config.toml
num_attention_heads = 6
num_key_value_heads = 6
positions = "learned"
qk_norm = false
parallel_block = false
init_std_o = 0.0055
init_std_up = 0.0234
beta1 = 0.95
schedule = "wsd"
doc_mask = true
max_steps = 6145
Each number is 200 + 30 x the weight over its row's rms, rounded and kept within 0 to 999. Layers, rows and columns count from 0. The size before them is the row's rms in percent of the matrix's.

# layer 4 MLP up, 1536x384, rms 0.149, rows 1418-1445, columns 128-255
097,150,179,226,162,213,184,204,267,227,202,192,197,197,225,156,186,178,212,171,150,243,179,243,173,221,195,228,160,174,256,211,198,189,156,195,180,160,234,179,245,203,218,164,256,209,185,197,219,198,186,183,187,220,150,213,213,189,205,218,170,214,218,233,200,223,156,211,177,229,192,179,178,200,218,207,218,257,171,205,249,240,224,208,197,193,184,212,206,199,227,211,219,192,216,220,171,153,254,192,161,216,231,218,169,172,217,269,239,232,220,229,185,201,216,206,217,211,161,192,182,215,202,159,233,180,185,222,176
102,188,183,151,269,183,187,182,252,235,250,219,240,217,204,202,190,168,178,187,205,247,213,248,214,191,181,208,197,184,179,220,210,207,197,165,181,189,150,233,146,154,250,207,173,231,191,241,204,255,160,223,192,178,188,239,128,182,260,155,222,145,155,214,183,162,224,187,181,199,251,170,217,240,272,183,174,221,187,230,197,194,249,204,200,258,154,161,151,208,154,198,230,203,251,203,195,207,174,247,179,205,201,177,192,137,207,144,177,175,210,203,180,215,194,198,227,210,229,196,219,178,192,185,204,234,167,203,237
102,168,204,171,158,146,189,141,224,211,176,212,200,176,206,221,170,196,196,238,184,237,196,142,154,206,176,165,208,175,207,194,231,220,203,212,202,189,183,242,205,101,174,209,219,177,227,247,217,187,254,153,186,199,186,220,228,228,246,138,196,246,177,152,183,154,216,216,135,241,203,204,217,209,210,183,207,184,233,220,177,187,219,142,206,218,224,195,170,223,235,134,158,236,158,229,176,174,205,208,157,239,186,184,201,247,228,247,235,229,163,212,157,224,165,206,180,186,220,206,215,192,226,148,217,194,205,214,156
098,255,237,191,214,182,195,159,229,230,219,246,148,186,205,237,178,238,193,218,216,163,211,197,170,260,234,216,219,174,160,199,210,241,219,175,162,181,155,210,281,166,200,295,202,223,215,228,191,194,210,221,187,220,115,184,200,194,267,186,162,168,185,148,219,222,158,234,184,140,195,210,190,198,176,190,223,212,180,172,178,195,162,199,146,193,216,193,224,227,180,297,202,230,192,243,230,122,188,195,214,229,210,191,205,229,155,177,206,227,204,208,208,207,198,214,246,184,223,204,201,226,215,229,231,175,176,166,254
092,168,186,189,213,233,180,164,157,190,253,237,249,207,171,184,213,191,205,181,157,257,225,212,225,230,194,201,212,237,231,203,261,214,191,181,216,219,194,209,143,254,217,164,190,216,162,203,175,152,168,198,167,160,202,189,192,195,183,204,159,182,229,204,163,186,185,192,238,190,171,207,237,260,247,214,195,161,186,248,236,184,210,222,205,178,245,230,222,122,235,208,227,220,241,248,214,223,145,186,179,194,208,172,247,240,215,228,199,158,214,191,215,166,271,211,226,199,137,167,197,219,250,220,163,249,178,182,215
091,194,186,228,229,222,219,190,206,228,241,226,242,174,185,233,204,178,186,161,180,166,165,200,176,226,192,262,202,165,191,180,164,200,227,203,181,184,175,156,151,203,239,135,127,205,203,210,231,174,194,195,196,189,224,174,201,197,211,172,130,172,222,187,187,189,199,194,176,237,197,170,164,247,170,197,126,190,185,171,155,178,241,189,203,174,178,172,185,192,232,235,133,212,251,154,226,197,211,194,188,173,150,222,231,246,194,234,206,218,152,226,135,180,241,146,223,221,237,168,230,158,236,202,201,183,198,204,248
091,211,188,226,215,180,207,274,240,208,232,229,155,141,221,186,197,202,215,181,179,215,206,270,215,195,197,244,182,161,246,163,204,250,189,194,236,228,272,222,194,263,180,189,194,232,215,170,177,210,194,184,243,263,181,210,230,181,214,213,202,164,202,223,208,212,207,220,201,224,176,171,191,275,216,222,212,163,265,166,135,271,123,243,222,207,226,170,222,195,186,237,186,243,175,206,163,144,197,218,225,152,131,174,173,178,206,195,169,159,227,255,176,234,210,210,208,243,215,223,196,150,180,201,202,236,218,204,188
106,187,165,197,216,242,228,206,200,180,193,195,152,188,136,187,152,209,190,188,149,182,187,172,203,248,233,163,231,129,214,200,208,133,200,182,162,163,208,196,239,250,234,162,225,207,228,212,177,190,154,197,215,191,150,182,190,198,183,214,209,188,149,204,216,191,173,236,239,207,219,207,196,190,225,226,196,214,138,209,204,200,168,188,221,201,231,129,206,172,182,184,225,250,159,233,154,206,189,182,221,287,203,213,176,281,182,181,160,231,211,207,270,182,199,201,154,176,160,200,173,257,160,216,153,159,157,177,209
095,158,181,197,171,230,159,214,240,246,164,138,202,240,131,179,234,175,159,217,163,153,230,195,147,222,170,236,233,208,178,216,202,215,209,242,231,164,227,209,202,174,181,205,185,168,236,213,154,179,165,201,222,210,156,216,211,199,167,207,224,213,209,170,171,135,150,186,166,192,228,228,180,209,204,175,189,229,180,181,210,155,232,152,173,225,208,225,213,217,197,190,217,270,158,199,158,203,255,258,191,147,218,235,173,199,221,234,228,163,192,206,227,152,218,195,223,231,200,137,201,214,194,162,194,215,188,246,186
097,244,247,215,208,151,197,177,211,153,221,174,201,166,219,137,204,217,268,226,154,214,225,201,183,230,200,202,189,205,218,186,175,186,163,171,215,176,172,193,216,181,183,172,238,227,182,192,171,178,214,117,230,202,227,171,200,175,165,193,165,180,186,138,174,173,164,183,157,258,201,284,162,231,210,216,214,203,200,274,218,221,187,204,211,204,312,173,180,229,185,165,181,195,200,221,162,224,212,249,222,242,249,183,196,232,218,219,177,214,220,222,130,203,200,188,155,167,217,217,206,223,207,239,219,177,162,201,186
096,203,210,129,241,185,233,157,175,194,195,251,184,237,170,213,132,196,200,205,215,163,159,139,213,180,198,218,178,205,177,155,218,164,212,192,183,195,205,197,231,203,216,238,273,221,212,221,217,197,145,223,216,207,243,224,223,214,194,208,201,177,232,161,192,267,208,204,205,261,222,226,223,180,256,194,195,205,218,160,140,187,148,165,177,215,201,208,206,221,180,226,175,192,167,208,214,178,184,210,200,232,186,244,218,248,237,192,195,174,269,202,194,206,179,221,168,198,189,167,130,137,169,169,176,188,190,235,235
094,268,141,190,136,223,198,138,225,139,257,235,210,291,183,162,208,217,249,181,257,208,206,185,210,126,199,191,215,185,242,233,212,209,212,216,200,175,213,189,167,203,199,188,214,179,217,196,196,200,198,177,175,142,222,215,209,196,190,200,193,231,258,177,190,200,182,147,166,251,211,247,258,204,193,210,232,240,198,176,226,180,199,185,228,178,198,164,201,222,223,180,200,197,158,231,209,173,203,225,201,205,226,188,222,212,188,256,221,218,191,196,180,148,225,199,193,177,175,212,204,223,163,167,160,176,197,187,231
090,164,208,192,156,230,186,223,193,248,202,199,207,236,206,114,268,220,211,221,245,180,255,200,251,215,233,169,210,190,168,143,181,198,210,283,198,256,178,197,196,185,228,256,235,214,220,250,198,219,248,161,176,189,185,172,175,174,232,229,207,224,194,210,166,214,189,172,227,167,175,192,183,224,200,179,150,190,227,197,229,169,176,210,202,198,216,219,205,204,141,217,234,225,227,185,214,207,151,177,165,155,210,192,244,220,196,224,220,209,246,182,216,182,187,227,148,205,188,209,129,166,163,213,190,194,199,181,214
094,191,194,201,226,203,202,185,224,202,165,203,176,162,174,234,198,201,206,199,217,226,214,149,227,194,129,178,218,187,184,217,192,168,234,239,152,219,217,165,219,229,263,160,188,216,214,222,259,163,236,143,216,175,201,217,262,255,194,216,215,229,222,263,183,238,201,152,183,169,223,252,175,148,171,147,171,165,144,162,178,203,156,217,185,175,212,170,213,214,204,221,192,146,191,141,238,193,200,217,209,187,216,204,206,166,253,251,148,227,217,179,187,170,208,222,219,174,168,180,203,200,198,219,199,158,240,190,231
108,256,221,229,231,151,213,186,208,231,190,206,177,147,178,199,196,187,219,201,214,192,154,232,135,160,248,200,179,176,237,222,231,145,177,166,191,152,174,197,196,195,228,164,208,160,234,205,234,162,177,171,183,165,248,178,120,232,153,182,183,185,168,197,200,145,255,216,200,234,209,188,213,225,164,231,272,205,180,200,214,158,206,219,175,175,236,212,173,175,181,196,234,242,203,204,183,226,190,187,186,184,170,161,203,111,230,209,217,218,139,188,217,271,230,215,195,225,181,182,213,210,171,165,164,239,241,233,201
093,199,198,193,204,184,209,163,247,245,184,152,240,220,219,241,179,154,228,220,178,204,212,216,176,159,193,195,169,210,193,238,234,256,270,196,212,178,167,204,170,189,220,157,241,158,168,98,227,245,190,170,194,239,191,207,223,156,200,222,162,187,143,218,179,202,186,195,217,155,136,177,216,198,143,213,224,187,215,162,193,192,221,211,184,209,166,158,204,196,174,244,245,247,244,232,152,282,166,159,220,181,168,170,221,201,200,190,174,177,158,221,227,156,170,200,193,253,208,189,139,245,171,181,157,189,215,156,229
111,222,213,231,204,180,208,211,223,206,227,242,219,241,131,179,204,190,168,238,141,221,154,213,151,208,207,183,222,202,216,212,221,217,193,202,240,190,170,195,199,253,175,199,200,168,247,170,174,197,128,188,168,151,207,197,251,243,157,226,192,128,210,195,213,250,256,219,222,160,261,228,145,195,175,175,229,197,235,199,212,173,166,141,128,222,245,191,195,172,226,193,217,253,210,176,179,182,194,182,230,223,186,218,145,273,191,195,213,270,204,200,207,216,192,153,169,227,174,237,233,202,253,183,166,222,176,202,281
097,193,194,205,209,166,185,171,242,215,203,180,256,123,160,256,163,191,172,180,270,228,218,195,132,163,197,190,188,212,221,246,242,223,240,215,207,194,180,200,138,209,162,170,269,193,184,245,183,220,260,215,162,188,192,202,227,243,232,224,193,186,193,157,259,162,283,170,169,223,184,153,163,212,158,200,218,180,194,239,203,215,198,196,196,253,211,143,238,216,195,174,202,208,197,197,227,156,212,155,176,199,252,191,235,192,196,132,164,174,180,207,182,194,206,221,229,156,180,217,195,223,177,201,224,217,213,149,206
104,172,196,167,209,193,213,193,258,254,211,195,205,239,199,226,228,235,196,194,248,187,202,200,242,208,224,177,217,182,219,230,259,233,197,249,198,168,190,279,233,245,164,208,179,197,244,206,236,222,208,194,161,248,283,185,197,182,189,190,187,261,190,215,228,217,252,250,193,207,172,185,204,185,217,194,200,168,226,234,196,194,193,182,185,198,222,244,150,207,186,183,185,183,206,204,233,202,192,216,195,239,165,220,234,204,226,170,187,209,168,248,231,217,184,215,250,240,201,236,257,215,211,245,175,158,172,179,157
098,224,196,221,162,178,192,157,211,194,197,169,211,140,204,158,273,210,198,226,281,267,123,142,228,172,223,204,203,177,172,186,209,220,210,181,180,189,180,154,175,220,185,232,192,193,220,237,191,178,195,180,177,217,204,192,197,217,196,193,152,191,204,184,225,198,211,181,203,237,145,246,206,223,204,158,190,235,220,221,205,166,249,206,179,253,209,167,158,205,256,136,143,212,194,262,212,218,181,213,159,130,178,198,222,242,223,186,218,196,139,196,159,200,197,212,203,230,216,249,199,138,160,209,200,250,240,214,127
105,214,183,194,201,170,173,246,219,225,202,159,196,176,211,163,181,205,220,214,239,232,211,184,268,199,150,188,231,229,156,204,172,215,200,170,208,220,204,219,201,111,225,233,178,256,217,154,217,255,223,194,193,200,233,224,164,152,248,178,182,218,197,202,156,221,180,210,185,219,200,192,204,237,180,247,272,194,225,185,147,217,249,163,173,138,178,217,216,199,211,190,206,217,243,168,201,201,180,252,199,231,193,236,155,234,174,165,216,227,175,239,213,161,188,203,202,186,144,187,163,242,180,226,178,213,168,152,258
092,164,189,244,228,205,204,240,253,217,214,203,208,227,182,209,181,255,239,224,254,235,187,207,188,158,158,191,222,258,177,232,221,194,226,202,185,208,225,171,204,144,220,191,216,164,198,167,181,227,212,242,198,181,196,229,200,263,161,204,197,247,205,199,193,211,190,199,211,251,221,152,229,207,196,162,141,188,162,237,197,195,210,207,195,213,169,213,185,213,225,211,225,217,141,204,176,219,187,252,187,226,209,225,168,160,213,180,133,201,194,194,188,193,184,183,173,204,186,210,226,234,178,198,241,236,217,200,199
099,203,228,175,151,217,211,268,148,204,249,251,175,189,198,152,284,213,201,180,204,229,129,229,228,181,190,190,223,185,175,186,152,166,166,204,240,206,165,220,178,192,169,187,185,169,224,237,205,201,169,174,248,184,199,171,209,188,224,230,189,191,206,217,278,186,242,246,156,240,150,167,192,201,191,188,217,194,167,195,189,296,223,197,191,277,169,196,191,220,207,252,214,158,202,235,156,175,215,209,171,210,160,251,153,204,214,147,214,222,200,162,212,147,167,149,168,207,207,204,178,236,188,227,167,198,175,141,243
100,226,167,213,227,212,214,268,200,237,187,205,147,188,202,207,226,195,210,179,225,223,265,268,201,163,222,237,186,169,203,223,179,195,190,185,254,165,215,225,199,212,210,173,161,224,189,181,225,171,178,221,162,203,264,230,241,212,209,206,191,175,194,228,178,246,181,269,172,187,203,214,186,183,227,193,186,243,141,208,196,195,159,219,230,185,233,166,235,190,292,126,119,184,258,227,236,249,198,204,167,179,212,188,231,178,182,244,198,194,195,183,183,178,183,172,221,205,208,250,234,213,211,170,264,283,224,200,234
099,264,200,217,177,232,165,179,212,186,201,204,205,214,190,200,175,152,199,148,219,162,146,202,224,246,232,205,225,199,210,213,235,155,215,229,162,225,199,155,113,215,194,201,177,189,198,224,149,205,175,228,174,185,245,156,248,192,225,180,186,207,227,231,205,185,189,151,227,196,106,194,196,202,223,234,199,200,216,178,237,177,181,241,147,185,211,141,262,126,186,253,237,195,238,269,188,230,248,206,244,184,263,186,207,167,220,168,190,193,167,178,211,229,197,214,198,181,159,225,140,230,190,247,231,181,169,198,117
103,192,228,181,197,231,198,231,200,188,226,189,149,234,192,217,226,221,264,162,172,177,153,243,190,203,199,165,275,207,225,214,188,182,160,163,222,163,203,158,207,186,184,215,214,195,220,261,181,245,238,184,225,190,236,200,225,183,195,181,116,225,124,245,222,169,243,175,191,221,214,172,228,254,196,235,206,245,196,209,237,199,183,218,212,171,190,224,269,192,222,174,213,177,205,234,179,224,215,194,186,142,212,187,168,221,247,187,183,220,231,187,222,207,237,195,152,242,192,162,175,215,190,172,218,178,219,194,247
092,206,199,172,239,243,232,159,169,160,165,220,223,195,135,224,209,162,175,149,183,273,168,233,157,211,148,214,179,201,244,182,176,221,216,198,266,161,182,181,189,152,237,137,172,202,198,230,165,201,174,220,191,173,189,180,189,198,231,213,162,160,204,168,172,231,269,242,197,208,181,189,215,240,195,196,130,199,121,203,187,124,203,192,207,208,239,175,223,253,227,189,232,240,168,159,208,242,187,199,172,211,169,207,226,211,222,214,175,167,205,231,198,238,168,212,143,193,163,214,220,182,192,207,177,176,231,205,217
099,237,198,215,223,176,188,174,203,243,203,165,144,242,172,259,215,225,172,214,234,191,191,223,200,168,182,225,210,207,212,163,199,265,190,193,175,199,202,201,212,172,178,218,216,208,186,237,190,239,193,201,204,235,193,195,219,222,233,154,187,213,146,197,215,186,286,164,210,257,250,186,206,209,178,210,134,165,255,253,235,215,198,181,191,209,214,231,150,214,222,236,178,188,194,206,221,187,196,166,217,235,171,189,229,199,207,197,209,209,283,248,247,225,182,199,225,145,161,189,183,197,210,217,153,229,189,216,206
# layer 4 MLP down (transposed), 1536x384, rms 0.254, rows 1418-1444, columns 128-255
097,227,194,172,222,199,229,200,159,185,193,202,186,206,217,244,212,234,239,202,172,200,210,201,153,185,186,189,229,221,229,177,208,193,240,186,247,240,226,185,239,212,219,252,155,209,193,218,203,207,254,260,202,205,220,164,202,177,196,160,236,201,186,155,214,239,182,215,235,208,156,248,192,204,167,174,212,247,219,260,203,231,235,214,252,189,147,290,179,220,230,181,180,221,199,154,246,168,183,183,207,169,216,194,218,202,227,182,211,175,186,141,179,205,154,184,190,188,171,146,209,194,185,249,185,238,199,185,172
108,165,241,226,175,206,212,203,190,179,249,222,183,181,149,178,253,171,220,135,157,235,210,153,195,162,221,152,187,191,194,225,140,240,229,203,207,207,191,171,175,206,194,236,159,217,188,195,195,223,200,219,215,172,264,211,176,185,189,185,271,166,210,211,204,168,188,243,204,179,203,208,232,215,213,257,172,214,139,199,174,181,196,223,217,169,233,173,232,184,197,194,171,198,200,212,199,203,157,187,222,248,182,176,226,231,227,149,202,204,209,202,200,163,212,219,176,211,180,233,149,175,196,211,230,253,246,207,223
110,168,182,188,185,193,169,242,178,247,179,186,209,218,204,189,229,221,204,199,202,199,209,219,207,128,156,213,165,175,169,150,188,178,196,242,250,221,198,172,157,216,149,239,188,202,252,169,217,178,217,163,209,199,156,169,234,227,198,183,175,204,246,173,200,158,160,217,167,173,200,187,172,207,228,215,215,169,225,169,213,212,143,113,141,179,190,176,182,205,203,189,192,190,238,201,151,193,219,255,179,196,190,189,203,232,248,212,229,215,219,207,156,224,257,182,213,211,199,155,220,198,188,164,231,148,161,236,193
105,170,223,171,170,122,202,187,241,210,145,200,245,210,179,208,196,180,191,228,274,227,231,188,147,186,213,228,214,202,196,196,226,163,203,211,126,205,161,264,216,166,221,236,213,175,192,221,217,153,127,199,172,176,174,200,227,203,278,176,232,246,167,214,256,158,217,208,253,189,155,167,201,206,162,196,224,235,235,190,214,213,194,175,224,206,138,201,224,170,183,212,245,192,218,182,266,153,196,224,206,206,224,206,174,174,188,205,208,179,187,229,140,237,199,179,220,179,162,117,210,204,177,204,227,183,210,212,210
092,213,192,259,155,264,200,198,233,201,187,207,252,228,253,226,254,131,229,192,217,168,186,186,172,232,207,226,158,173,189,182,200,171,198,263,147,165,179,262,143,201,204,212,186,155,167,179,201,185,163,162,165,199,200,226,198,167,240,226,272,177,176,201,248,225,207,182,241,162,176,280,209,206,192,215,195,162,169,216,233,230,215,173,218,218,217,153,209,143,191,175,243,206,224,191,187,235,205,190,238,205,225,211,149,145,222,167,237,239,219,278,155,192,197,206,210,234,192,170,228,205,181,220,220,213,179,236,204
099,187,228,178,200,168,198,169,191,205,249,225,210,227,194,259,248,197,205,206,209,228,212,186,185,189,210,216,212,125,179,188,189,242,144,219,205,234,209,208,169,249,183,217,207,150,188,168,168,183,151,177,245,236,159,211,203,218,189,225,173,154,200,231,225,215,149,222,197,215,203,227,181,249,193,209,188,232,235,186,202,193,184,163,154,160,244,217,169,212,212,178,118,176,183,182,219,221,228,231,223,182,216,198,223,233,215,196,235,195,181,212,204,111,200,144,226,226,103,190,229,168,165,157,186,174,222,239,206
095,175,187,248,203,217,199,216,222,238,165,243,230,200,235,202,218,196,188,194,196,192,210,189,231,207,217,189,217,226,154,257,245,199,228,199,212,160,168,189,203,181,197,209,224,190,198,232,204,192,155,235,192,200,214,195,186,181,195,180,251,230,197,216,227,163,187,189,165,217,192,233,205,146,242,196,168,267,165,198,218,166,206,189,198,246,226,221,217,213,190,157,212,182,224,179,226,200,204,166,174,224,286,217,218,229,221,220,219,218,256,180,177,170,168,141,178,205,180,180,199,256,199,201,217,174,203,232,209
089,191,176,210,239,211,163,193,216,140,193,258,206,219,261,207,215,214,194,167,209,268,151,239,134,231,177,188,186,193,211,235,211,215,202,258,246,195,212,251,166,182,166,219,186,257,161,191,163,255,222,174,190,202,205,199,228,202,218,164,157,181,190,203,177,277,198,176,205,204,240,156,185,229,225,183,192,243,181,121,172,244,153,149,245,217,198,189,218,247,231,257,167,224,229,207,210,214,208,249,133,230,155,192,215,196,152,222,222,222,221,192,180,208,156,193,192,181,224,206,214,164,218,158,181,239,238,167,146
098,203,179,188,208,192,179,226,209,178,214,179,133,199,195,183,228,217,237,244,155,257,179,157,210,214,181,241,249,226,233,220,178,222,228,224,162,179,179,207,217,263,230,213,227,196,222,213,229,200,242,215,198,178,219,154,245,182,212,246,159,144,161,147,263,183,221,205,228,199,236,162,223,232,173,228,223,212,179,160,268,265,191,189,166,217,175,226,192,205,124,193,166,231,213,157,173,232,225,159,199,197,189,180,165,212,171,178,215,246,208,221,220,151,206,233,173,217,210,181,185,230,229,158,238,246,232,217,224
102,219,137,198,213,215,202,212,207,269,221,211,219,205,240,293,145,215,194,167,234,179,179,249,238,204,197,193,187,167,189,212,191,192,197,230,175,201,192,221,255,153,242,169,233,260,166,177,166,209,155,175,192,198,216,212,197,181,177,247,211,245,218,211,158,162,185,239,175,184,237,170,135,194,169,231,225,199,226,246,168,161,188,150,210,155,171,213,181,220,232,217,182,203,214,224,196,183,183,244,209,183,194,141,190,227,184,151,188,216,144,197,207,251,185,213,233,157,190,242,218,175,246,160,212,216,187,197,208
091,162,212,252,193,201,153,196,148,231,225,197,215,186,230,215,177,219,209,229,215,185,264,207,219,229,166,221,138,195,192,272,224,202,182,128,213,259,148,160,202,206,162,206,121,159,197,205,195,214,234,212,174,244,177,146,247,203,183,221,196,162,187,229,205,255,148,189,224,170,212,261,170,172,188,230,252,217,165,226,176,221,167,256,212,160,216,197,195,203,223,224,240,211,192,176,229,204,175,150,194,218,230,167,143,148,187,179,226,170,216,212,207,191,187,232,217,175,246,254,193,179,223,239,227,134,214,110,159
096,217,157,171,202,239,180,214,142,171,222,172,202,202,213,138,164,188,158,209,239,241,182,126,164,232,202,196,215,191,145,207,169,260,135,255,172,233,169,160,182,200,162,271,195,162,197,258,201,234,200,229,203,221,191,225,194,204,190,188,240,244,205,248,203,187,172,165,230,174,187,174,234,190,232,179,190,165,223,161,238,246,207,200,150,220,159,224,162,211,198,212,207,163,225,208,185,142,174,169,193,212,216,232,197,220,214,203,193,211,201,263,200,171,193,262,186,171,179,170,235,173,229,235,240,148,167,214,212
097,133,156,185,156,198,150,167,219,173,238,218,242,183,208,140,191,185,167,214,220,138,249,175,223,213,211,249,192,179,252,183,202,256,207,207,205,220,210,211,190,237,177,206,152,232,174,180,234,203,237,170,208,184,190,176,150,118,205,185,200,207,167,249,219,261,201,172,208,176,203,170,206,167,189,205,176,188,131,209,212,229,150,230,170,175,162,208,256,159,211,137,158,181,155,205,182,152,242,233,201,188,200,201,185,215,208,199,201,173,207,149,216,216,225,189,263,156,209,176,204,177,190,171,172,182,155,211,148
097,128,145,245,188,240,227,185,166,189,183,219,205,239,204,198,227,199,260,211,248,150,173,178,180,268,243,191,225,182,209,249,195,153,238,212,175,207,241,197,185,131,208,171,180,200,214,221,187,242,232,279,203,220,191,197,94,213,197,163,222,185,224,200,149,222,195,184,163,251,255,249,142,261,180,202,106,191,259,191,139,186,192,255,199,202,224,190,186,190,165,176,179,148,269,202,191,248,190,174,178,204,225,202,173,205,235,230,189,212,225,158,168,155,238,207,207,223,162,190,253,234,179,191,174,182,174,211,191
110,158,216,198,186,177,229,220,222,206,201,153,204,240,150,181,194,187,171,186,230,207,168,135,166,205,183,203,174,153,179,182,213,202,202,147,239,185,219,175,273,176,172,209,191,192,193,145,159,178,177,268,151,191,201,190,111,188,152,186,162,211,159,217,176,180,194,231,201,174,177,227,158,256,199,237,121,210,210,217,208,195,221,185,246,191,227,196,206,216,137,156,241,176,191,183,194,192,171,239,146,178,169,204,213,217,231,211,192,247,194,154,187,244,186,227,188,212,175,206,253,168,234,188,226,166,180,185,165
095,254,123,191,261,190,212,234,178,190,186,227,173,186,200,234,196,219,190,212,175,263,241,223,269,215,263,178,243,200,198,173,180,203,159,184,174,216,204,242,167,238,182,240,257,253,185,162,161,201,224,237,211,180,220,215,188,216,176,220,210,214,204,189,196,235,187,204,244,180,137,201,158,155,203,220,201,214,193,188,235,225,193,178,211,225,228,161,218,192,180,238,201,169,234,174,195,163,218,206,181,187,152,198,157,175,194,207,188,215,291,121,210,203,226,140,241,179,184,246,178,237,184,195,201,204,233,169,141
097,197,173,183,191,221,233,217,208,223,256,236,174,182,239,218,188,225,216,177,177,185,223,192,221,197,188,220,203,204,222,211,213,203,198,190,179,229,255,208,141,251,169,211,193,223,178,217,215,165,222,209,236,238,164,211,183,236,245,200,211,260,168,259,202,175,170,177,256,191,229,272,201,199,163,210,241,223,195,170,141,238,182,185,215,139,197,198,186,239,217,230,174,165,191,191,200,220,193,206,230,207,160,242,217,198,192,166,191,190,200,215,207,163,242,217,229,191,230,170,183,212,248,130,176,216,200,180,198
104,234,167,204,202,179,199,220,228,204,176,172,212,200,198,203,219,170,220,242,173,184,163,162,132,229,211,237,180,234,179,214,221,193,205,213,199,221,178,170,219,187,205,232,174,190,213,170,273,178,175,90,127,240,267,196,195,189,168,219,163,238,225,195,231,194,163,162,255,164,144,197,244,257,231,181,252,209,230,181,154,195,198,168,208,155,225,165,221,203,214,202,189,176,181,160,225,241,209,204,163,196,227,183,204,195,148,192,197,158,152,194,241,127,219,222,180,226,194,138,176,209,254,154,194,211,215,220,237
108,127,206,223,182,272,223,180,165,193,232,231,220,167,166,197,196,212,236,204,247,186,235,201,167,221,210,174,227,197,196,145,195,182,215,210,166,182,208,203,234,209,170,232,185,130,195,230,186,178,221,258,215,234,178,143,216,173,198,225,227,240,176,178,180,212,219,222,197,183,249,239,133,222,151,207,218,187,205,223,195,254,198,193,210,194,236,276,203,185,223,204,99,160,202,186,209,202,216,203,231,194,219,215,228,238,225,187,205,163,185,169,163,251,265,234,186,182,231,198,199,161,214,174,200,180,183,228,237
098,144,187,214,191,199,163,244,253,127,220,164,154,179,199,212,221,238,188,225,192,198,231,143,199,230,143,148,186,184,227,218,172,239,181,243,188,201,174,193,218,215,234,191,194,197,199,154,144,207,240,201,246,186,187,187,223,204,173,185,226,168,191,163,189,196,206,204,188,211,213,227,210,210,234,215,210,225,196,169,217,218,183,182,183,223,242,171,184,235,207,220,239,213,224,189,234,186,209,186,270,193,139,169,230,182,221,192,184,228,186,199,170,202,202,224,146,249,193,207,170,205,216,202,259,159,191,225,203
101,265,215,169,205,211,192,174,242,205,135,166,204,189,180,174,195,205,181,176,230,179,156,208,175,197,178,157,200,216,212,181,217,158,189,196,155,207,220,180,205,233,173,214,216,157,170,194,197,188,207,165,189,206,257,239,191,223,202,201,199,188,249,223,206,202,242,202,196,195,233,237,217,239,200,207,184,198,210,221,192,208,184,199,166,222,191,198,194,205,221,252,221,237,186,234,223,167,225,239,173,243,203,161,176,143,179,198,250,159,219,204,226,162,229,184,219,166,147,161,178,168,190,185,203,177,210,198,226
088,197,265,220,227,155,197,171,131,199,218,219,227,176,202,235,202,155,258,149,168,204,202,226,169,216,243,134,213,189,185,185,240,205,196,193,169,183,186,162,226,198,152,264,180,196,202,174,206,225,185,242,195,214,190,241,181,187,175,208,216,242,210,200,192,205,152,222,241,189,161,194,204,177,170,235,177,204,159,169,190,207,196,198,217,156,206,198,211,223,195,171,135,255,235,180,170,168,234,178,180,222,242,150,240,159,208,176,229,152,232,210,160,188,243,172,259,210,197,208,211,211,216,192,197,181,209,143,241
101,199,237,177,240,211,258,177,195,248,242,192,179,150,196,169,182,189,251,199,182,185,266,186,157,210,189,235,212,202,179,191,179,189,197,178,201,161,258,171,205,164,179,231,186,199,146,192,200,232,227,163,166,210,219,208,193,228,193,234,177,192,211,191,243,233,214,193,201,238,195,235,224,186,211,218,219,191,195,189,218,140,228,207,200,211,203,250,237,181,199,197,133,205,210,203,248,223,241,184,202,216,220,172,245,185,282,190,156,167,217,170,195,207,210,234,188,217,226,213,185,176,249,234,192,171,220,229,199
100,229,269,197,199,188,205,135,186,234,191,213,142,202,218,185,181,194,134,209,209,220,224,231,176,207,189,218,197,160,201,206,199,177,237,138,220,172,221,222,204,183,213,198,177,219,223,188,255,184,198,229,207,174,188,195,273,204,228,159,183,217,245,250,155,191,220,211,203,157,219,231,213,197,158,208,193,218,203,188,225,232,167,193,225,202,160,148,255,170,182,224,207,216,197,182,204,210,249,236,160,183,237,174,192,161,176,245,232,189,199,188,226,173,202,212,203,230,150,244,199,158,166,206,173,203,211,202,194
106,196,209,145,213,230,244,223,198,180,216,164,150,195,279,205,220,214,205,192,221,179,221,178,233,227,208,185,170,195,199,212,171,233,217,203,196,195,162,243,211,212,207,205,224,172,202,196,177,194,162,163,193,224,233,185,249,163,218,191,148,190,278,197,161,220,152,170,201,180,150,174,223,229,202,241,237,163,208,179,171,192,215,209,207,160,165,196,226,178,213,236,193,248,214,175,188,147,187,166,222,202,231,228,226,210,173,199,194,211,220,272,218,195,199,213,231,191,197,176,237,153,201,181,249,128,175,259,181
096,221,222,271,166,192,163,148,164,220,170,182,235,184,169,208,247,206,168,182,195,158,209,195,150,232,236,202,148,190,201,239,213,196,215,225,230,223,187,182,181,153,215,191,246,226,161,190,216,226,186,149,227,253,188,209,175,224,205,223,177,225,231,200,207,193,217,192,197,167,183,164,198,159,183,174,186,162,217,198,189,200,212,146,222,197,188,172,136,185,199,190,189,244,199,193,168,184,210,177,228,206,206,264,248,172,200,201,188,126,167,186,186,177,234,201,221,215,212,182,223,240,169,239,188,190,212,205,178
089,188,217,238,184,208,209,177,218,193,173,244,164,241,211,177,228,210,243,208,161,212,210,215,190,203,247,150,235,202,227,184,232,191,201,219,194,229,204,192,195,210,232,212,185,164,207,174,177,221,256,233,204,252,190,235,245,179,159,177,213,207,175,181,219,170,201,163,236,165,192,222,187,191,211,203,212,202,190,164,177,184,170,160,180,114,168,180,185,193,186,199,165,168,210,182,241,192,168,294,178,213,235,202,161,227,237,194,193,223,158,150,162,132,216,171,227,259,195,178,189,210,200,187,187,218,192,193,215